{
  "n_layer": 13,
  "n_kv_head": 6,
  "head_dim": 32,
  "init_std_o": 0.0,
  "init_std_down": 0.0,
  "optimizer": "adamw",
  "warmup_steps": 237,
  "decay_shape": "linear",
  "doc_mask": true,
  "dataset": "wikipedia_en"
}
Each number is 128 + 32 x the weight over its row's rms, rounded and kept within 0 to 255. Layers, rows and columns count from 0. Numbers have three digits each. The size before them is the row's rms in percent of the matrix's.

# layer 4 MLP up, 768x192, rms 0.0494, rows 422-471, columns 0-63
066:055170168146176103133117120106106197076138176108122172152146119145062120123112160170154144171108099135100138103143122142159117150099108117175107081102155158080112096146103077135110131132064123
064:111121160149139155122103062122131152106074183223141150154137080190100136171157167159120124126186104138121129096087114128170111096199109143095130141151116103126091151059130184140104154127106135
050:137103133133144136117119172139139167180121142096023133115107084163094122090135129101238132191165067129173162102111109169123151128183119134135149118107069146141105167135150078106118106117119147
133:149116164130132236157152179155113151194143155229146157080132123093169154115121123110109123176137074097155082130153145140135080090158132127099092146129108090139136142149127113068112137135173126
152:137150147160151149141061113159088132140134124114131181150160093170147083131043150136140152075142104160150118086123086151116097101133067125180097080110120119175089169160133123104131093158103209
057:162123180120146135113127149115106098110216151100231134121140134142154098148135166069094110099106117135100111119103170084075107071145096145125099091134060123132118127139110144185109165133097142
061:091136172144145171108101160170097150083139172142180113130151115180109118110145159134145137066125110155081124113161103077146100080166143166116117061150111137179181150134119104087153107124092139
177:147150156156148154130063116158087130139136133121136184145171091181144091123052138115142151061145096150151119088119075149100094107138065130184089089121124126181099181158140125099139096158117189
052:142090157149121153117148180145126092160154064068124077159109121124150096149085111196054147074127120124111132115086132093075157134091097103151113138124156135137162104128114149171153113150145149
048:161120151131143188128105107091142098124098109101158095056125106161113098188175188126121152056126108135087150123108126108133148132196151122148101128149074101080072139082159070149123119149128137
046:156134110128168102155144147137118112122099056151109132169079143105177076150153132188068142154123125143097112145173103128151074126111175127212115130153147094156188097141114141102141143150143128
168:151073187120144138089073195147100140121110161126136155167135097153142151158159180099100084154074115110139105088080153140096159045134155154102144129094121103137094076142071119158108124135188110
133:131121179100164172126133153173087133147112120119076141111135127100101136120151109140092131161148084132156071108184121141109079151138136100126059155088123124173120192124127160088106152153158192
045:168114123141171141129149178139143096151093097134146131086159153111061105095134164150193143128091110121114140156184139133096103141123158103017081147154092135105157129104086064168142106152152112
146:145152151162146171115067107157080140136140127117125186138171084174138097123060137110155140063132109151140120090123070149103089119136057127164104097097127113184101194156129126105139109151104210
073:015118158202133159153088163132167149133164141126157152154094145121139085149115132141149167094051120146148134112120091111101143147119202141147092091167180118142132159127130116099114076129122141
055:116130186129165139111111145164100163105089143074197144115142104183168127120073096145163095140151125152095114138116115114149043090086093179179152105116110146132112105112109084090185132126113128
145:148156148173161155127056101141089131141128123126148191160152077188154081117051141119152140076152117159137119094111074156107114116137062131181096080111124119169101168149139141105137110156111212
051:216138110116127132131136146121072120148057157110195116097131104133069124067160149076121115107206116128157119151153160172180137154118112119107149112113055111083163128098129153152123151143143132
070:195113090142180117122102091103124121125068190158163119101146117118104125126143190133115183165155106139197127124172095175150110093107127096100079132142031096108124175178135189084122080160151133
064:069127124175159163107135224145131112169142183122203162168100145125102125087111114151207163125142154140174147142146099153138147110117151177118159077117098108176132145116113133106092136118087151
059:157142152159139174132129165120111119167170123157150144148161141126189100057134121107129122113096108124178132112144090127127117166091184076197095123113113100150080149175113185125076122151125148
076:150058105166152140145101188130155151108095077077116122146101118164129054051126189121100147155158116159123121144133096203161062124162120163145132099086098075135143128108134174171104124142113167
078:127093131160105101122050096154105255100143165096133154079163068160171095133146116115154055139160117155119131155120117132142117158156073145192123071097146113119079107128102126195157130102160168
080:170093200148175126122084135128118120159180161154141215104227127106143134167122163089150156093140103132182119109119094165075101068147050115140050162119068148121104183152110164136104121127105153
053:141119125078127131123127095131131182056120179113152127069143144156080156151211145068172081122129131123114141095097147120182195148166163131072149141134164114086076110113151176110133172122129104
199:143141145170127141126070112156073150152136147123104173136181086166119106128072130104147163071124112144163125090141083151097078135138078109165099097127121115180096192157136116090146107165142184
062:075114182135134163101103187103154187117073170147144144166093083185103146083112181130123150135183109138162139126112106148170095138145098128084160120093136107148066118132107157142103169124135133
047:169139139051126149129123122079133096089147049078100130133141128134130090193130136202152098164108144117086131143072141118079193143055118054143105143134145108121111100193150121179141168129143130
054:141115126141177118113124077113139180132113094167141107147123123123096132108148148108189107203110121129112124132129136147133022089097154177218120137139092124097114151144146200071105144136125116
045:138145138114095130107126121069119051131221138145164083138154147075117129110130128152149069164117133113106114139078138129051167181079085111168076116124149119118108145181132133203132102121124131
166:165093148138099140139141142170088118158110122082108134160147153149129172168151129128137162124164126122159177068126126123087101138127115118136063109120114114144128130141122123096105123140160143
211:151160139163147132126059102142081143146151136122116183139167114173139093130059154103163146063131110148156125100126076154100076123121082099180106088124124124190100187153149118085138097161153186
085:088154122133112156166136123149132207108073127140113139114152085096139107148139053123142130109080146134122124123146125098127117169193166130078131120094187117119132133084159075089127141118102129
177:137154167169123157112071123164082147139140138120109185130177106163126098133070129122127163069134117143172120087123075160093097121143082127170082098118114113166101192155145131093142105158134194
064:164089192097150131109105151093126108088142131102154110086083066158162059114091182076136176156174098131134129140094118132154177135145087121142141090100137124124131172114130139119120095144142174
039:183106128099138137142140091090100144161104162195075141065132103177151142109192185111152084197135116126213121107143124188189087106180173100097115143148080084141124138136144164091068105125152137
064:088092155159132199142113149120151084176156159101197098132093122132180126136077199096163141088142146132118124168145153116095115082084115135121111085129073122091180155105155148138054115149120176
059:120106122091100156143142126210137134168078162105139153155082075058116108175115182144165077092126124147179123117161138133104116148159109088135133096163130102110096139127127156142125021165155122
042:111149169122133111165126138091137155090109198137113169119095102089100112145118142160102169148086105126150115092123129111136109138186146175119133140096156124087151131116125089122108068111118124
055:128115140152168127093129129162135119175118099181145183158093122083215138096159119105135075112148132127171143125149078101133143120112126126096153102141096110159101087149087131107091123125090152
047:145094102128094171080135141144129144116105122132126159162105093124162145100167168111092085133148115129155122077157112103132098172153131114137136123117115131086045162156105130137101149138088134
071:145129103119120101150073159196094187122115167144174169138118139100125089133168096163105070178083085144162142106113120145084155117185158140171104127113164100131117130136130109092138123148155118
052:077133156155109106155163162086134137156199181161150126143098145151068083173144119075086194118145109131125131110194108082115169169139157082140151120125158106083136087087105154179090101128129126
160:135088170176127167119106103104099145205124151128145118126110137139096146120121110090149156152109094126153072106112112164144122132153098145084098106112115129146117133137147133114111138140108172
069:152082094151110127081119161171144093139166144031129110157074134124139153085161127102133106131136149136086115109155109085074134084107117124115169076135098170121096149177110178166161101128116124
056:203118115127183121118108160101103082118142115140181164177091100109177091078106153164173093170181124132175119148155081185106152081065095116128082132121039131118165144206126159116103130140116160
165:161093130141133131123116160153085149168174098093147181134150145188154085139128155145117163093131135143183143038131110191139125075114104092156102071166112114197063119134121155078124084158154220
055:138118152118208151138128166099144166121108216095116170155075096118111093164031228155050085226109092130133139162103126167133107097098080169148097149149070121130163162130158134137110102128135125
125:131062143140105130153136161132105146175133131105103139115116166137107130157138140120085172128127148101168194113159120128126113116146140093138101122120101110132119140140129124069119135126155155
# layer 4 MLP down (transposed), 768x192, rms 0.017, rows 422-471, columns 0-63
098:187074114072058153125147146122136061168155111151129076122095138097177125115159100136108121082144146111131122178122151086110140068149106166132143179140126094181162154130122123087134115175161157
071:165144118120100090129157194132125119162132098063099093125129191081146094096090106128140126137069159095107150146177127124118123166112162135145128093131123153114113140166147113129131101124163129
047:146167126158127150144167088104104134066128098102178125121111138146167152186106137146077106066126133126066102131129112047131097134133105147147119176192198117124119108177133122130119103148167089
120:175156109165099111155074133126147143071101139104091053136145106125079082147125128160118184088121118080120101167178122094129153129156118166143139106131181144094140122132147143135156114148104087
168:138099131170147177152087133135132154127077131131139186157131098157153050124055152129129150105135097132162085188144100172134095096137072130144115066099116116150095140178114121106161083142117227
077:119135119136077144135105142131130152146099144116076121124134115097089123067079105155164119141150104150139109170129136171156097118137185164171170169122233149101126118114140111070137110151121082
081:134135135090093098114165110135118114194135124154073125123115148078129116128077100146136125151120159093171142128136150195121113153114134119174147145108179088090127151122162156093091132143179112
136:134107128189149188151122146147138139113097128125120199170127104151124055119046127136124136120141105130158083192120100166124113093146064117147097076099122122146112144188122119114157085139120222
053:137185106136162102147084086129118152089150138169139195109166116141099151109197142117174165156120118163152117163118113201148109126152193110113179122147129124095076158095119114058082181116080092
059:114122128120101046112148183154159109134142133122138151148096144094138132040052086140137136143148151133096125145178138159155109159166103139153144141130183199122139140147139131121140113121116116
048:062095187093092201132110094124124128143149168150120119131138133148065184147116118111171130101135111110151133102081156140128116164142078066091176109083132191124090160060175144163084159126131114
139:184095176170122160123011165125083113089081150163162157191096111130142120134076142117145102155127123091140093117103149115106122068115191171098190143141110133112082102172128112176111131144161129
116:140114122129162132101138170114088087127133124167133136131144121103124168123144139122115091104136126135165157111115106087120119140143185132137117161130162137116132088076140138096125146141153189
046:050151159082133045124120084129146126069141102102135127114115114128150115136139065139105140150143141178118085125075110116096151093107076130156168132132116123130125157127142148114173117134118201
149:133110124178146195134104151136117153124106143127142182156141099151140069127062134122127138105141095154175087178124098173121097099143064107143127072082129116161105156184124125100163105136121213
130:249137145013121080088149079102078104109104156139121131139146103121121189103158118153098104137166128092113141114132148168132102106122041117094154137079084110101142135128145107155136151138137097
056:122151091119107128122136158130119059199173120218080099153120132073162134105187150129150167126120130053159118140129115160105157184134196073154100134150186067120148165130139153138072141157179175
176:143109140186144185131096135141119148115094147142134190161135102156143033117048145125128142106146101137161091185142103165117109101133064115146110074097121110152103133184112134098154092132125235
053:050139163159113099139120107135196161112184098109108133121137165153130118142036133173129140102115113145093093157099119051119106123148108153164125156156200152144121127169134125088124113132140116
084:057148180089071120141161133107142131141178120091106117132108140136170107126070071115142071092137144132023117124080156041127157133138115193152181119108215163143146130105136081172103141081135144
110:205130163056117112141124038107122096088119099114123091087122075155116146145118155138087118106122117120110127091105172075110100125124084109152111194163160095075133153128133095137159123114190080
081:136123160055126051126069077133146143081101150068145114116086100132098159129115164180101154095167110157100113140104162134140123091167030149115141121167131169134149165072131094114185140097114091
127:141247149091108128087130076093108127118138160144125168122139130102134190151089071134171118104116108093114140057131112042123160116108135143122123137179151154122127154119139092099149130107198071
107:109211124131144081145207104101111058164117070159133104149136188132117114108111066111191119108108091070066116156117145096128147094107178123096148177122080123166183134112177099100093151171120095
107:145099130155125124169113123124139160159134133134139152129136124138116091130112141149132135109125144142130126159137117130138113117133131111145115117135127091164090159124138112083103118111135177
052:121113119180084155133162155131133100224123109142144102169123104125154077100021112116070147144139144112178117135211132161119079133120085148101107098129093146147153097133156144163127101096109176
093:149115144186143183146128122124142117128108132126122182168119136145115045138090141142123175111126101122174091199139108159121122112117081089107139093099134153176108140169136157092163118111117182
077:191151114134107086164164083134114105132152101056160106120116138079150090131111052151200115102075108110052151146129137098127114110092135183141124151167152127074169153126118109107144119129163168
046:086134113191132107148151164130155141142154161140144136155123142128136153049171096114092143107172095136102123113171127124156125116163153170091161127143099172149102120071155130081158128108084110
060:120123137081115145154155158121111083129124172056115125113123120093160110157099097123074106072157153116122118107115100117105185131177078074080154119147137115150146112150118100212149086133147145
048:122111087144138134169145168130158126093101147068139203115160115148119073102143125095096166142146105160112110130149116122131126082169173139091193150149114147121100095122135075067153134118077099
172:102143102151078120099136088127145145155073121158130176134114164120097149147115132166095111094139117096133135197112127123095123123100180181108132115142081130130082153105098120061119114148175109
121:161101123153145167195117107127134119097085182098115183166137135134109074138072146146129128164108116114183103196113113166114084083140091063140124120082113104170134138188133150121132105104155181
174:153095133107115103069142128130122095136188131183128099162106165164117174115128194139110132171149126067169139118122136156120132101071046106157095121181067143139172149162095149146142135136147106
111:131110153180148167157113142141100153130096165110121193165144101144111066130070130134132166135146111129172076178125099166111121087138061103126101071078127127137103148187158146087168090144142194
084:097121150093085117146172109132143145138177106116130129141130175140115202100130104173159127116122154118098124159133143055147135060133173164147140180168119132117137152100113103123137182140123042
036:075122128182127096121135115130156123111081129053131103147133156138126097134040104147085115086113187136025104115139120078067140105121035141090141122137117163152164109129146093181147127122164100
089:203191156071136066134140126130112145109127147083084187098157130106107115123145047151126117134167095144110130075112095110132191116142171122124160179133173065155098098124125083142185133124143000
077:161148128171139105100110161094120116063136129159101145124215167201133198093120101106106148152113102070101120128115123123096159128107166128144127161069142155138142112153154108156151172119117126
050:164101133122091133102112098138104130154102090158120099137108183131128158110161108102167096095132162086111160136156124114144144085041086145136060094167094142127132117128131160136149114144141130
072:168134136084129154177122118121151129050134114077138030093120136179101092112084167153109157143107158173137123168119131164112130123176096114143142155145147122133112172133164098119166130133176081
054:150204135102101078166092112115117128133152110101140084098145147128150094106053109137115150091135139128118130187109142154157147123134111166174093093164167127139131125086166128079158107112180125
123:124148142147115169089185078089115121124143093161147093108112097148122153084118138141138141084126158083118099169143177127139078135105082121118112089135109149083141161129134126141139153112125127
059:192085133114118170124091096131123128088073121147149136127117098120101205133120137153165101130120097103115090162095148167133085097090090147123099136099104185120113139127143136108154148133100099
135:141105149117127132123165113147083106142091117141163103163086116144101196106134122121126146121126050140142136076101130198115151100174127166128149160093124095131060089151152183116120122143119161
117:162189142120134135181151105107067152123131149191140149110181114119144098167061113149150107110154122145172120196087123209164119169127183120138099153085189069110137075100144112085088139164144111
071:054160159130110141149140085093123168151131147078110069096123157123126153155127132131100131087124113138053135121049158002123159147170163163141174137144225128147094135076133078105153127104171082
177:155112124129158145090107140135144107126145135102142211164133107142158041126073117114156150080175113125128123140116099151113147071122066114123108086082129119159108115181103132084152084162119182
069:097143121117113104098133156075120071138138091121127135084163169154111169092209042098162131054135174107102148086137144043122157128180196131160160145131153106137105134123150118165167148152139153
249:121162124121132107108106132080162097132085107121131175147084103151133160141094127144150135103147115119087061183102117105114059153130117144156119115173131128119080144151129118116109090160122076